Weights of a small GPT-style language model, trained from scratch on English Wikipedia: learned positions, a variant of SOAP for these matrices.
Each number is 500 + 50 x the weight over its row's rms, rounded and kept within 0 to 999. Layers, rows and columns count from 0. Numbers have three digits each. The size before them is the row's rms in percent of the matrix's.

# layer 4 MLP down, 192x768, rms 0.175, rows 0-191, columns 512-575
104:580524498514521605539466564468379541564565488483570503457475526502447434409526435494477496586554540463536459528503541499450489576435524600449529569518491541461482476576508543465476603403497522
099:471388493499555458510590486456546545523403522520510528462568420543503456454556528501535516476446474418461450503411525454517419495520495458464454482502459535491549520472480448476480481424533513
100:654599478494569612499524570453435417562585483433467519576451476498568566572545579590569565499466608570396516433516401440522371510455428557511493508431567576542568508482559486439476480463451594
100:477472458456505489382498497459583547548487493500512480472540523523494523452502447472471545508423467449492499563494511467544498561417505518453511387485436419514480497516567515462526471516502414
101:501475566461494455507546541439437398516593480469508516469606426459461434519571506473569561398436429487471464480509487500500561573468447492466524555521457548554476530545526464494466594518508351
097:578487427508450510587479537604531502475472518513476623459495521527490508478601507505499527492575522416553550464441527508551593452589452452470418487580481497500531474534551529482486456627449588
100:469465528459416484505518556506419616583602547487450554522476522560549481497588454466478508561562496540428560537508452557506522460507415545546458484425410547489515434482514538570439486346442454
093:418530445447511552394552488516465524508580461549358476529502519528495497542577520461531550579386469444505442456440451422525483570522569555446483501518506502413458524446461550567566427468456553
098:425487452462514559539504424541532568546504473497478494453474564499460497546484397473557481600529434508507477411571550525503472600407501498542512440519378443501448492498508547452516603505519495
093:440432566542478413522438560503504403412412474543425505484502471470569454497507416468458440534531479499523408437503496453533440441559581460591509517544598422504425567499451493436424536446406397
096:475588492568543455581554465446439458532454437480580527470419566498492497478549479566427418563524509498498455537409476533531489527577469539478471470483490500518501477511434411480485459489514575
102:580630461456506616493452499509522504510471471471477518460421520552424583473565509439506515452499628492515455568508534474447455460515452466435449513479472446466581398520484523465400543521477460
095:457516489427404521538537526397639400521530517469554556501470501468544601399596553417511543463475502437480528538410421476539443503542508571465468588540547450466457435531386496454617523524454461
101:536525508474500553507473467542517436533554619438497502416484502465495453460450438504530471515477373513518443578536393440479592498514456462489460503536486488470507560525478566472443544586509563
104:533517431548488427576531542603454516552582490467536545558468459504517457561513489422493525616617515517492480512480634621446528487547484436465569371524364524538511532470497541518526580486550507
094:611451470537467569406520428421429555459510439578490429381483571538495540450518572535525513520524504592455508495508448497446428551459415394518547660456476583536460522463397561524547515538462517
100:552472535591442433596568531465585521476499530452454516486462435496552454492500504503500554557510584505437423558563513562435517522541528499501460394513425514542472570525536559464504487491530518
096:505421493534454546439533479431517489563423513501457476445435461479423479475474560589503518480422453532424470579515432545436545564490541492437380475480549542492544374501493426553467521658543499
115:495452597432422468502491511525497499481566547491571519521537563480488532456474585461495560487626460459496481486521598468530383511521359565563495406475462443576521543433563475536396479365491480
101:458537459469453525526465484433474491545438493524540442533461510485416467516577465506568501472470470507446516434532555475471472525550516490413474584583516577473530508443477501364608525542441434
098:373430550485532566570536420510547591527498460390486462519494548545485510510484476530510497357471484584472466543470426510530479498458495474576514519471536493462491523465590495471477557513538434
100:519446491511476558460432486436354571501500516566509483469554519506449522415518446531517478543535501557492500532467467484515517418459496522548485430507534465543472473431487503445500492571461542
100:473414566504476426435498520508456588493540507502580500448487395546497435448518526558489434441535463456493499546486411463493524542495459449493572467545560499576559536390462481548504493512458508
103:609486617539468552428549468507477498479528432525498448450496451537575470530517411412485494536461524486514535549432473553489542558483433564469449602541517454521483523455497476448486487502481426
097:470485505436409444458502563507534499647511472453529519437562517503435510593485448546553485425529529474556539445504595537516479425531525510567525552531457499465476505511482422568533503463455465
101:490572439558521503612442513515554476577526485484577603478526513551510487561445449526435568487550453583552575457570393519530533447406478493592561512558466466514507546475579471435601519463496521
101:494437605527547546515488441523511492493523515446485509487503586484530548443588558601451581440531452433461541512497486424477474546416501525526513449482568489464503453493467493569512576427446473
100:371506538552522566466568504553577508491506456457604491503561458436615502454505476495458498525546577502512551508524599521444512492570599487480394453464613401491477517508501529471508457482515532
099:469496400478561547419572542499416405417483554556574514451548460472481614486607501531470561496520524538493468458471453522487461460538484572460552561533474530516459435440439495519497506513500418
098:576477516500429416427458434401510455543576425575472460485547451516490524471428619468529538447556521529526482409597456508529438478480482447471537444504453465506501480490482461463495521461566413
101:579597539514459523606483517481515446527546554560510539467541546478488561450550498502564485456458546542424550539504517542384557565468517496407505463475517494501532465495455530532504498516535377
098:573471501528551547459569476493458563537472506521502455608497467483530460529491539541489513518460546583428557494462492478516431498508563489452450511520508490535490461483487503585577538482496491
098:471459534394459511519430519457554454495511394532550544479625444500549431575525528560680459576500466625578600485517428505434439482518526490473514518486500336449499534572474537541475445553480464
101:471542468609556434483567398526444461515451456436416487433440537561512516545511475466463526414486529471526512482500544524501425470625502550490465478524466464569466500435471463511424513517497533
102:388499529492496514412470543523531533450519499421363503476535520553531465541475493431469560394488447434415474551515511527548614452431479468473579468496491502489508458459491473456483468546553487
108:486452549449528470431540467520488586511492466528594520441462492482590475422540507438419456571598386476518512497465451370507452561457603528610527500539540460506471474547607481553474554466514459
097:449441504514538574560552538503495434553482498519411560549463501524551581485466516489586465452497534622500540577532562533517568512528470611486397472531620525480546499523462462568582514510490505
101:501465552517486458478446509480484413541486500532502513567470497524507523548547505430456467545525562445493512471530476582511461510382519486497460437491513514432567473549453572522456535454496534
106:543520490533462458467531554487526458443493546565500460383550505481533423550419493530580504463545468503572473580416513551467586490462499411487453488479540512446607463558511484481491540490424557
104:465600411484553486530472492469517484485518447506555527560451620569539503487543548473473567334496466491507500536518414494494514465555522639554502559513403478568578509505463485446506507381476540
102:503511494518503319471516455463465371491498586487533467562491494557525553539543451532439523579457536492494531509479528436482484413523498465502526541483489521412580573612503533481582510471495491
096:647482623546539499495528451533471560456510461535567424382433514549477431498568468522467481475494406488495470589550565466589482447561438540519507423504456568455506495467491550492465452489428611
100:409508503468482473425540601506434519565454480549485476556454407490502497472455502499412517519466473436455398514488559465468464420575421447467507514480459626499537532408480465506479436535508543
109:387375455508527509487518486491380554466427444475533534482493379591562442478427471508423485469539497466497536494643410397487508495447452528568521425525596510544508407500535415510465503533473575
098:414409493509578488482469503495514460517502509638499423466453514482497448520573504489567457525465456495412443493435515532551481539531493430439473331494421416499479444616550498465468447451503530
098:501427492427506462551449492450450539483390608486585415510517462537469470471588543525565500420551487329503521522577510530532471427474531481539544534443457536552478437568594551475547490519441530
096:497441503472458476521466514457425466486491544538562479624505473466589598451539457451482522554477462535485459487430577511486526500493532490514438510499483509489504523516512416471509509470447539
096:457587437387436614475503472521503527471394627478416428491515602490495417528451509489622603544416516461523473498464533497462459470500501444501487464473504503502366482525490577552500459479489516
099:580528493453495532485596524551496446425502550576527536615531507460411499442498459453464519492541484500566493474454535499523476501544533491477534524536500437492523498538501530499554487523448484
099:585448549426490570369544471546555540374466553442539524476542563442504524470528466630494528433527488483492467438359444458564491585546490551535524390474405497441533536478493539507527462534593621
096:454541456499455443518528480556451453415500501504385562460508425464463537530411400579531470533488512391405448525467473544551487517506477523478467489520423519530527462469445421459485472522396562
101:495489489393477453483501482486559470444468542519532485468475388550561506501580550489548473582542456641479500457541585492476441550579496442518488342464401487407432590541509520546435520494436587
106:506569517467475560528443483596463502430481568498469526553509461444478433521575472421533523599510436589455456480459518583498423500538486469516532591531456466438461483528546543559503540561563390
096:465449476496525473534495452495492520478480617479484547515486499509520539573422484473494477530420573458494530507553451566527469403441604476407627481456516443415517532524567449449478577521479506
100:569543521474436539566515470461483502496511551551559489513444456528510483475516410500503474478434551519493496516520497565489458603511458435425462451490549540517489588591503511476481512419460572
100:530602454527512525492412515462530464470549486602501435483562513554459502448604482544495447478480523513474589521528526503520544482589513559610537559481461499498566484473537556512510625519535471
099:509527470566509488475483505528446570399480540503557484534504442480541455465426530497412601566533560510383511538446520438575470553606548587522513582449528543563567504479471478506487497535530538
096:475456575551523447470418530500590535421494370462574531487533488457392578469540583555517494455519500471513535573462504567437508509412448499594513527504510416450461490482487485562513435496489503
093:554507496493464478476534475415530533553436465558470577504483516530492440555466554529481430442478476477512574449456456503511568537519533545487490549508517547517486556461514551491439516503512444
102:543527509480528385429432517490547556498509538500586546464479532536545443480377557443435531547514443555470535554585498588522502486493582483464426579472479513447469481466461474466514484424429518
103:485530520477602433467555518500488509439485531498522512498510482509493514471479537611489477378533512505505574510582432486538448492546418550557543367440574567414539555560599499486523432486539549
105:429534442514566495457437499486473408474543469517482505432491530464415538523514486359555534367460474477449471405558490415516491474565432421547533487499501497491450514459499511492492482541510365
107:614476549533516545572485552539539550535449502446562474449480548546480500564486503574584540488417439569453568455492458522421504495478455487543406443529559428486475485478486549500429498477505491
102:518553481545539509478536497466539479550504436419466492403407541403504498489489527550414496475503591509485452477553528613553558446558570569429523520548528464482518535553480507402489510545583516
098:400423544583499437432528479526453554450466427574494493544469454555483389474423497517518480548560498543473529528507525528577512496567511556561459398524551475432368512445560531568550430389530465
103:484493570426505458531489407475508497511501559499521504509456449479449441491449533615425461498490630455507419540470580545586558484503462482447434466459486439527449477466514496445549391414521465
098:501545485380540583467576526457498435563457511407457465522475438405507490544496443569533624490491507435566492553449423558439516472418511458542520417531518538527487480458484524454463523479350499
109:483606524407544528533477537497519480547532570569505532598517524510538529480502483455576501530521529428555442487538514487451617503480506437470547607478425500515564624574490485452512521516442507
100:508578552530520478568433486467476497514517547524506544560563581559564501455474496505558477600571600526403537468478505501465459518472497461499506447530452412505521457493520492502426488486479608
095:484611453574450454612558586455524451541543448420534447499429507447365503501523534480532530570448480625543510523505453525519500479565468438486498542459463578556535534513516538430564445442526471
099:581437444524579509445588468458453405471427503383475562531446437534512585509555557527492491529413560516501394541512576518509522599447596502507428525452501540487449609479550471521486401428500560
098:542476537535375515467493524472502547455504529497575429527508464452455526444423485557558499542491515496439430552538517390561502503547551477510511581509556520452428465562534406445573472462433462
095:564522563524456486631491531504529562540524529478469473519498436467479608516589631546468509353552477539383525473515459479535477503476475545514484439577471487517558520505528452528454511554531542
099:568465492486542550476411472504472421402452496423522523533460560495494562481471524516496452421411517448473502507497532453507494492443510550505517537526583533424443490522551541518479447465537399
102:618522557477521541508458572455533501525478520496504524460491500502500559591445538457520497488502568521425458427491524540451513480511479552529509525489521497456379463513446486512476463515485421
097:433505546473445450496496487521493550468508460502547446456504487557469441463560533510419582455513417501434539517546351601490564476347538518492488464452460443537460499512472464451462624560474497
100:460434503550430550507559422515569526538487528442512497454380598522560451424479522495560481527385547415563427565551558452457583456465552574540550566522495451568470437481494549449468594477490570
094:503589536560544463477512507474555563437452519479501545582464443498427540473427544470502453506490561421462437512445574451522537512530441454477537474496439502534535566541545512441520546502484417
096:436481530461443548524502439589460519513486476519476494457529487480480517491507498549547490480616466536461541567527411457488488505530480548525505434510534545587512544486511492517469543479472481
097:455572510512442495602454558493505593476452510477453520502541496508472516580506549410492449587511552440427499479511521494462565500469499500544504567576485536538502449550510507462504519461479516
098:543587480528583553554507555496464455498493565603422507494507482592529502510463507549577480538497523518642502456501498472529465507529463473463420548521474522524549442411514448432488516396461512
100:458380429527450444495486517521491551498444446554539531554441521534577521507512493567586491507481597471449521494463501583466468486476655610452496569504481489473422513462524577477576505501484390
097:500584421567533505532548488522416452531418478557557558441513479500537478517527487487506489574414530429447511439455549430570498505572474505479476568588477562515429429506434505456466562488538535
103:595456460467566545331478506409495555380531499564410467538456495580570519488509428463569487534524483504526460415655554482419406483478473505489491508485486517498569501400429460490416505487529563
100:508389585572489488537460417507525498529570453498517500533484519537577488559467497481502450531490545549589430482546500511491553466581541394538516493439494388518492511484477519379446488507575507
100:459519470568464478483471584436549468528371544519485433577436564564573370442491471540530497586542458475514562511546477543501518473435440465551515559474568557422543483445398578487500531526483559
108:507406455518552528427384553525543473562460519382445469355553477456454590559530530501481494464503485471477433507514516488469617517475507534483504452446507516455479519536484397483434430501483507
104:527398493532421454513505541474531399577457513478481463514513547480381585518459574504584583421520499500455502512551461508472534576439515522454519485578454504412514541494488469502551508590509475
106:500505515524586461441457492491433491498453561483434403434564478535642491449480462491509528531529513487505431482438503454443490531514588556467575527461604544467452457478550478515543469447506504
098:405522465564513481565451473465607465543531466455437475488526433447517440409506468483435519542423442502501406494508546475543547533575451456483509504483461576568473472476492454451588497496501545
102:515487451451536435446551473505503510538503487559541482509508524458464464386510394483494506456533481570559591430555570546486502605467483468578507444421494415511481527569423509484535522608468485
105:569451571519477532448484546377506536483485535490608497437500515460468474482565539500506487493493435416488565484428412535459492514417428487512541488574535547524389551467492571562467550436461477
109:534465499451445477406521487431446340471540460447547535381530426482490541518426466513516542469543463603497537479495519454532468437448518580511532490583592437558477443451511379517492500501452512
099:470541503475449459565433513465538546469447460445518476533533454399521410515509475423505508561495527486548391459522567459471502474415473486549496563505425471547433463529439518455442544483500539
104:477417477493536561536524548530564486512549497613463460454485474524534506583484519478463471387439454610524491566544467428486498557456508385485525515444586463438508525592499425489516587584476547
104:631416535429453523493454503501525586407550574585525533419575528543456504494563524475553589547529556417608459475490470554537516544501467573517475444469488565482554554523571568517532543474459547
103:513438582561458426539466478455486493601501556432523467418487489351491490539563559564489633472482456402490530509533467551449472494517513470568476499420496462455502473480483438483560497507441515
101:524445510550440437498538520422525433507485487486473444541488428542470438487560541577517445454528624454526470530581450465507620458493549431555484522443541444492523482556448422426468516509464413
098:521474549590553484539637446555455504569526565620539513558441460570489530476549526539442538416507445449470459510520511478511513570554542503446447513429436550485506527581539520509566532379512525
098:482552555538492415515543551539565550486568550588519428530470479510517447557499538379566494450506585498433436479472551580474477530486631576517492592439477508488484495505394500505554567489453517
097:476529556496467518526519535571551502587490449398464512538553497506470528457460526410577405478527540446541457576498506507553450537506607510378479542516500427602526536501482529561587486501457534
098:508545532501520552480562442509424363476410503525467450587472548491543521572506561489473530484453510499417513401495457544536519501513427485536523523532442518459517504428481469477513510503528515
099:486446444582483544531504448581578506517492588560614564485443446473531480478489530433563532496525487547591484460515495383467440456611463510550354482447513514462492509382512519607464488484541545
095:606517528492550518506517554469536552526515570516586535494494514468504562419549455552525532461479538454549549569397508474576455494451576520515469525532411480615530513484542499498403469466499533
102:481437521508512554433452505394489522551496496484521503499575471456536589516442624533607511550408507417498471531352508451441560652428502491438478622477559559505484461459470495512402417559505519
102:583521538478584552425570587501606555472440504450472435454530459513495359508391616504441465520510512444573443465535551564468376611452448527518456419429558395484542429416457431423537475498476591
096:527529496528409453515618465451502438562497482497556526519533503556455523527483496469504608510521468501467546559597431483525444537430567471466455574472445461392449434465462486482473496527433472
101:471450595599544597537603517481445547464514545416537537480426530517466478427466545427453442515523512466458514493514516420588526471529473518561497528457517423568557511500499571504492494403520419
097:520628503517558551398579532548560629573452506597501591406516520523507501465437513542532485407477373487522482501397547551555515561510520491494405453478501497492563426433502512479531464580459389
100:381477538494555316523538531480430604500453444485540595447589545521487554496532507539506525458601508562555514433547506509572550458530466535431488587475508538537581501483516571486539497411606498
106:505555435445498493377423480420495462622426480627504401586491511463447416459531499444685470514454448536558476470567507588441449471425467428450427451439467533465479502442464529555475482487424562
102:428500510558437413549542578561476425514488417450463513603550413462523442561467486498473462472453476499423495464526518526512432487424514514446501418510545555503551465435480535401497522531492567
096:502547509501581445629501573529455536520474481605497480595481551543536464498458459498472551569595475534426496492449540605549559523539366505486462443499458526430511522512511540447486519490464541
100:524457518523536506442561398580449496430467550522538498566513432522443487520455461563528573360440431482488454540489497424567476500521484421543520447478460445489464548492513506538467510440548517
099:554556507590576469634524483435548483546479522407519525417533559420500520530446569466564566528541481486491513597495511510466567509454389481494424493548514528551549519410438533487497481496549582
099:523507409502561582491489487498546569483474501506544564461487474463571611483508498514548495478468474494439508585476527424413436432546505566448393482390555462512466513506528544432441540434533493
098:524424467519495494488544587466484556432519597536548504395581384493602529530503510486582541573452508353504449506465533459499445460452517522481597512520450578569529490508494511566457474500502511
100:486507517537536553519491553542463542513516532461404576541500561533471462446552517506448455425509445576468501519567527477501582527501519462518485495473533496554514471469550504539511558590526631
101:591551498539487512426475409574501463530484491463553494508549533487473475462415412544523467506536545457498491427439585526441469478506492477414530552533500478477476470502573493551437460447550515
099:509535508448539485542430537561557561529515553545552540491519524515521456574473505451564500536543469512544524387556525515486474540399462593478473606489460491471509575546475511524481495477507569
098:531432469479469552482591485553541535536421441473447522336466541572504513573467535438516459507486517508391622412498541521577484588449449571530443526507494452446422515484494520512470485462412517
097:450457500421461471519520505456530495461515496499467521415441475513472456365443504519542494469545486567568536504409522563540540564458492568557461350549518441523487521497494441465454462488548499
102:416500559515490402471502551432469527456487501593589476545524473543550401527498500424539412464507549520480515439458544511473436586529515617453498486442470487522514487547454624512517490486586585
094:518525468548517510478442486543449490412576486475560520501527495474500478464571470555499510504438583519489511450486575450481584476451498490446444543499541553589514544479602509483530537544472460
096:566391571518549514393488479505530518472490533449440442488531506484578458496333412551537545406491487510479523416455419560526382555480525581474498534470406373513548461493486491427525535497404560
105:493482440413455473459518481509559491592411374482505508466475566481473496543514457556427522450476497454538536528506542424546511469562568454442369575501558408518431500385582526626433403591462439
099:506483455487438434475554550515546510487464504455560503482456671545474529492527475439507473538517466515459520490436599494492439428505464511511468462508529402442504473469422456564619494487507534
105:476600482479489433465511527407515642467526442420495465494494563472421407525485579563500488528528473538394504543557580470482534501469401448506531467516579458532557482408501423547424627528526491
099:478581520514446528617474501607464544499490538456507530572493546561445503483530534493450500508551499550392485523474558440527479522525604404470514467512434535535528575497454525534487510598546540
099:380465589520538599515511568466397594529560553468461573413604575545556563618482451592452466473563541511489508463544421491570452580470479444491535488502452554400514538543467452523541547528490568
101:631502518507404482607463501479538588554458500431523552464503535514540462468576495547494514455490488391396446490455540526463477452403380383445525510470421538425526467439411413430512485459436474
101:524481580490508411452535576501458439516464499547477524503485463618490610527495471515420537578526503477499480477570498595570456578574523518545567511589537533470453513509503440525463497501495480
101:459402587513510361599499491492450506554502380438565489541445495504544590548470527569481435406496532573541488553537516522497490509514485523511441611552583611446476490542523458488524417348533438
102:466499532475509582555542425458510468467454479510544626609429561568534548498461470515558520553480440480469524515474520605483476501435426523487432604487462518571524590555564457457484509487432474
099:501417522542537590475477501489470500524470534639468483464533456516507459435514515536618416538456555485428529471501556422476495503582489488459490523485478524499525492563519457541578539471552575
098:574533536481518507471538519527522449457451487519577474508538540546490540549457474564523576394521545561525503544572569578514558548508568440516475474538484490515503508505429561470489497488539535
101:541566485602542528467494523557462555556480511421515522492522585519537507520529494514512518595411459464480537514473603550528618440532408465561593588511563459488479519479448542516537482479567536
108:410503457433566524514382413472432513459520543484474537497525535572515535381483513476527494626565511466384550539488587494464466560459506406540475534533389524504511500473602516480562526429471461
111:539458479503467542512487510424514482363473480449498473499494470491511479533573460384520405599534482514485440526424554456452497423434538446501478428508495448485524470416492513468436506455448406
104:471476559562509480494535535394514515449521608501489538598526555494479524498523535552537582457465488458535560556528488420545497633444484549548533467473557529487580477500544468509455560508533455
090:458423476558523529532450458494441579493520502539528559480567516481414453521516570430583518541506625521567440517502446549453506535524521405482499535504334476515512491478481549559575437607551487
095:486373494572526524607463474483588512487584489465541589469507489548436505532585482465505517467449510458466461572594507528533536594404418496573394477516553494589533425452528471466491503513584610
094:455583547469511517580504549483497513523515553576458529573546524529518565427518458496439469554521434500477498479591583568484557502526519519461362401533405556477486459425414501521490467450466490
105:510527521554521534631441475542568578467411527475456516427446575497457487546412583483504460496437502479556479422557554481534476501517550444486564413490508459455607517511447586484467481473656502
099:463504562593442513578411590444486512499512562387591499390558536494480510375492545508478433518527483500473447457538542601541589471503594458567557575543484502548510448515513499548513430513516521
102:497474499523444498493448531502552643486574535531504602452586481540532479472496580465497535509462498559517412523523471454423414512492441506442496423465422544484573450552565438535516513515554589
093:454459473445456522475470496461560544524489466474487458447463455586438428505488600522451548449540478463414519528451452597561458469433496561567451495481494438557436540535516472530446468475469505
096:465502498508440466456601501524484583546441499439505543564602476474390399491498581493400572590559542502465482424507492430545548470497517543529451504529349541472529479444590510466438473491549558
097:479439461475487512556542464551450510516579492464610503413463471529410596603458438574539506455522502515549539541533448566503495519448575555539528460470380485533488518530475430453460553523444496
096:448488354559567454514533435521536488479527550596417502532423439518491524522562586460529480521523507539632553493429518461492545496541516439491444472475444573517446421499474524470415632504542619
100:499487515466491419424388531465523415529483452446436436536466520489507561625443568483423540454532597487527485470521514539463517418452541429517557573487409506436539458481478531569492518393461579
095:498489476551609485493513454555387529451593434419409480555409507535510452426478485566459491431520479479570501457526634513576544467598482474503517483539548437549382504440383439477528520512521408
106:535460467441492430542511454524463413479459487647430540486487505510489514525423472527503484470491443513476498377558518465515519469481574446452447474513527406502505644582464534450584518441457507
101:466501543502501517587479627479508522587473506490414510521469545478528364584499543418506475553522446536476537528532535565505483507469448561531504488560524529588457491456555509449471535579507524
105:455439488456481397450504533432480562481434533504562437554544511503569523544520547533454484517392571463493504510533501533491529479569533457571481621538455518494480500586545599463470475456492434
104:506457578507504499561466504467485492580476529611478495530462502551607462446469403485487524586426556499500521544422468467575471481524480486579508550439498535530493499410458489459468428518472495
100:512564544564542550567472421497556459518552505553468628545525453548550541517482559492575512516489551487525565510548504551583444562606507423505483396618521451552471512511539524517526542490488525
093:461588520470553480488490422517458469421424460507506476523450544532598402495449509487593488489565435487472528488574444466500550423503424503550419451365486584456505517486469534454523484459460570
101:576484556521521421569554540536555441597517485554516515550462491551435441580438460502639519479474543570560506557521453433487529635540567463493507610543483536534550455576530542526567534567570455
097:516511518500492581446514459484476470532470551522538547483374427531419507435527550472525539516453516460472486462469557381601545556546495548553536552467615519484524608461622489565413477487532419
102:455577490462495523481412512481496524497548489531514606427518540484530533431537512559453456469588404513494513510480455531472377504599431490472634450511401559534568446545490516438498472565509497
100:468611515454541528563589484563485592518492513486546475597450490517505400490453384507606469537454591521519515476486540701510514532474445529470496460526499449460476482461559485483527514489516491
104:556469488572548597496578524558396540455464481451396535544522595534540491423441420501423550576476556426337474434556538460545561513481506588501535466590540541525544426525560491438574490478504600
099:435544428515490527433517492440516528461535539466527557497471490534606559470439503497541564500530552522433486497502638559426447431418593610501544563535502408428583511532593456512510544565480515
095:407487503622546500545595485583577526478498506510503503575437480581499468520492527543519459509538484600436402531451594604509519483465537415585480553606466573510488484530474489612503594492505516
099:421511496548538426435464494518453462437475500504468500462567517464511388543615519447380512553469527444538483508508561548523496436499421554489522555504490448519516462482485530489510455510591467
104:522484479506524568548496542523504479499450482464499432477501552472456409514446449539506537457538497548452499503465489515413579462505490470407417503518478524532531471499418553500455516401432448
095:381425535497469479429471527473487559456557507545522383494562485455554512526528554549437573510481452492371596487504399507515614510541607470540484459537548501520484496502457542506466567496529505
094:589500553538452462508607559553587458489564505561504523535523485517534452516535534474480555500456533546484468490506548531551439463473592607510522468443424439514574546493545501474558516440463559
101:440454496481529508604507489557535418454487491571407439543480480495511489522433493511490520581513476386452453518455568477426609522592401544457542486464499503530499558487444497479470495542506529
104:450523533481565608489565506523467496459475484438465508501488476495506473473470533467483587494529522459445529431537438539591442522552542527526547373422476469455510507506474579521530474421544550
101:426506456575508445545550470556564439519522415405522578495519483492495473513404484443501503504483449404498554524490500482509480536524553427539526508588470452536480557578472547543379486518572559
100:505519535531526564496466563515473469449587432431546467542491416479464487458481517475515469576507530502515433509554489427448442505520636497499470615463575537570492525571519526557449471448517555
101:491548442403503528432511436511563524437459488479500387598441645487442471545452501510401478400495484515529545483468674482481518407384515490594441575533417549580543512471555522494522445583519523
095:348436464597600635585591447509476524543508465452478391449502493554485551540456497437549425476504459422475525502473543425525568461422488474559597457507529406504499546514535549461534556481464613
100:484544491542541407424501487533466565560495549547490500535554442582515485459486433383516490562475528456437561618490554467479587411477466361530468597461461487495473475511471518571457531552425632
100:484474531543519469491458473497500492499553407472488422603502514428421529618425426567567532537560523516379559561568461532504483482504490417568416464572549563540517464486544550448554483497559434
100:476573509479463440496474470444585461393404476546538528456532488528465404452468461555437572493539568520517519540471593417459476454469494536527552535531561509480526548534482526467558552463515409
101:480550468466493434630482445579443519555491517552542500462504505392530424700509512541560513498451448491547488538504480426430467515582556595426471525471489428599547536525376503414459556487479411
098:471509563521447432523558512519567528627457492599548530533499457482428492498454472480508441574584506534518482494349466517527488443544490438450394492496587613561490583448545389458429522414479490
100:486440449534502413557503413468572522484545481495465456541520452548532512457583437411434506473494518504440528568530541459534494588566482453390435560503430462495451558557524569593486563522546518
098:485580443482490550522482496502420525518550596488465481487524587457543541411523499483367549459547560540449518507551483489402472527527539503482469513516362448579487460499462544494508500542545443
100:549415417464444437554491499498433402513499471505341512436404499449581529528520446497506424521507538451467461487473473510409489449551428484549543535553455500507542439543464490432459506477459577
100:413471483488487468559465508528508459601497544611605578515578510437449486496473465454575437515464428443566590577478552550460513423514498468553408404492551524491536492568453548561480476569462462
102:477516550416504520545564539504493469483443480374496521561486503513505471498540501478457525534437484379434507481442543506517487498440440557511498480498416488579443484451422462528507420406512526
101:528466482457517437515482545528511588570514481568577570518464476548612477619519544494457498579497572518554571399517475452646473491595504516513422497434464466475450504525552535563533538499574454
100:425478454445513569519514533513480481511518452529472571555550548497504588528508523452426482474465454437476489477526492623498580576513574483495535551513421510515475502542532474508500506546442505
100:459485521554605559542515474546472457584562491555497464558519495509543507448557485579611440511481526543530522568521582565510540511581506489370526431543396555491497477484484530525541580482573426
104:480546484427431483513452509571551542489586510511458528464512451501518495562461401444484477470450442460445534444509436446486489456462503486509589524530642452440525439563490507470518525516407455
099:574453514507455478509485564498505446497420491519517498382556489490495486412431565493447516424499434599503497419541431425494474515472515503503496442529525500553527550617444512476550539451447424
099:472467596422526444444592535532632580536500458503472491470573440444473465502464497487495511465472534389463593424464485565526480482461589461529586461566460600566530558554417569514526555527477461
096:445527464433531461580552447530398430563456535473445528473470504484488571541510423431537530530421524559493572620538538448455559522437457487558477560604443550562481471447460486546464566517553587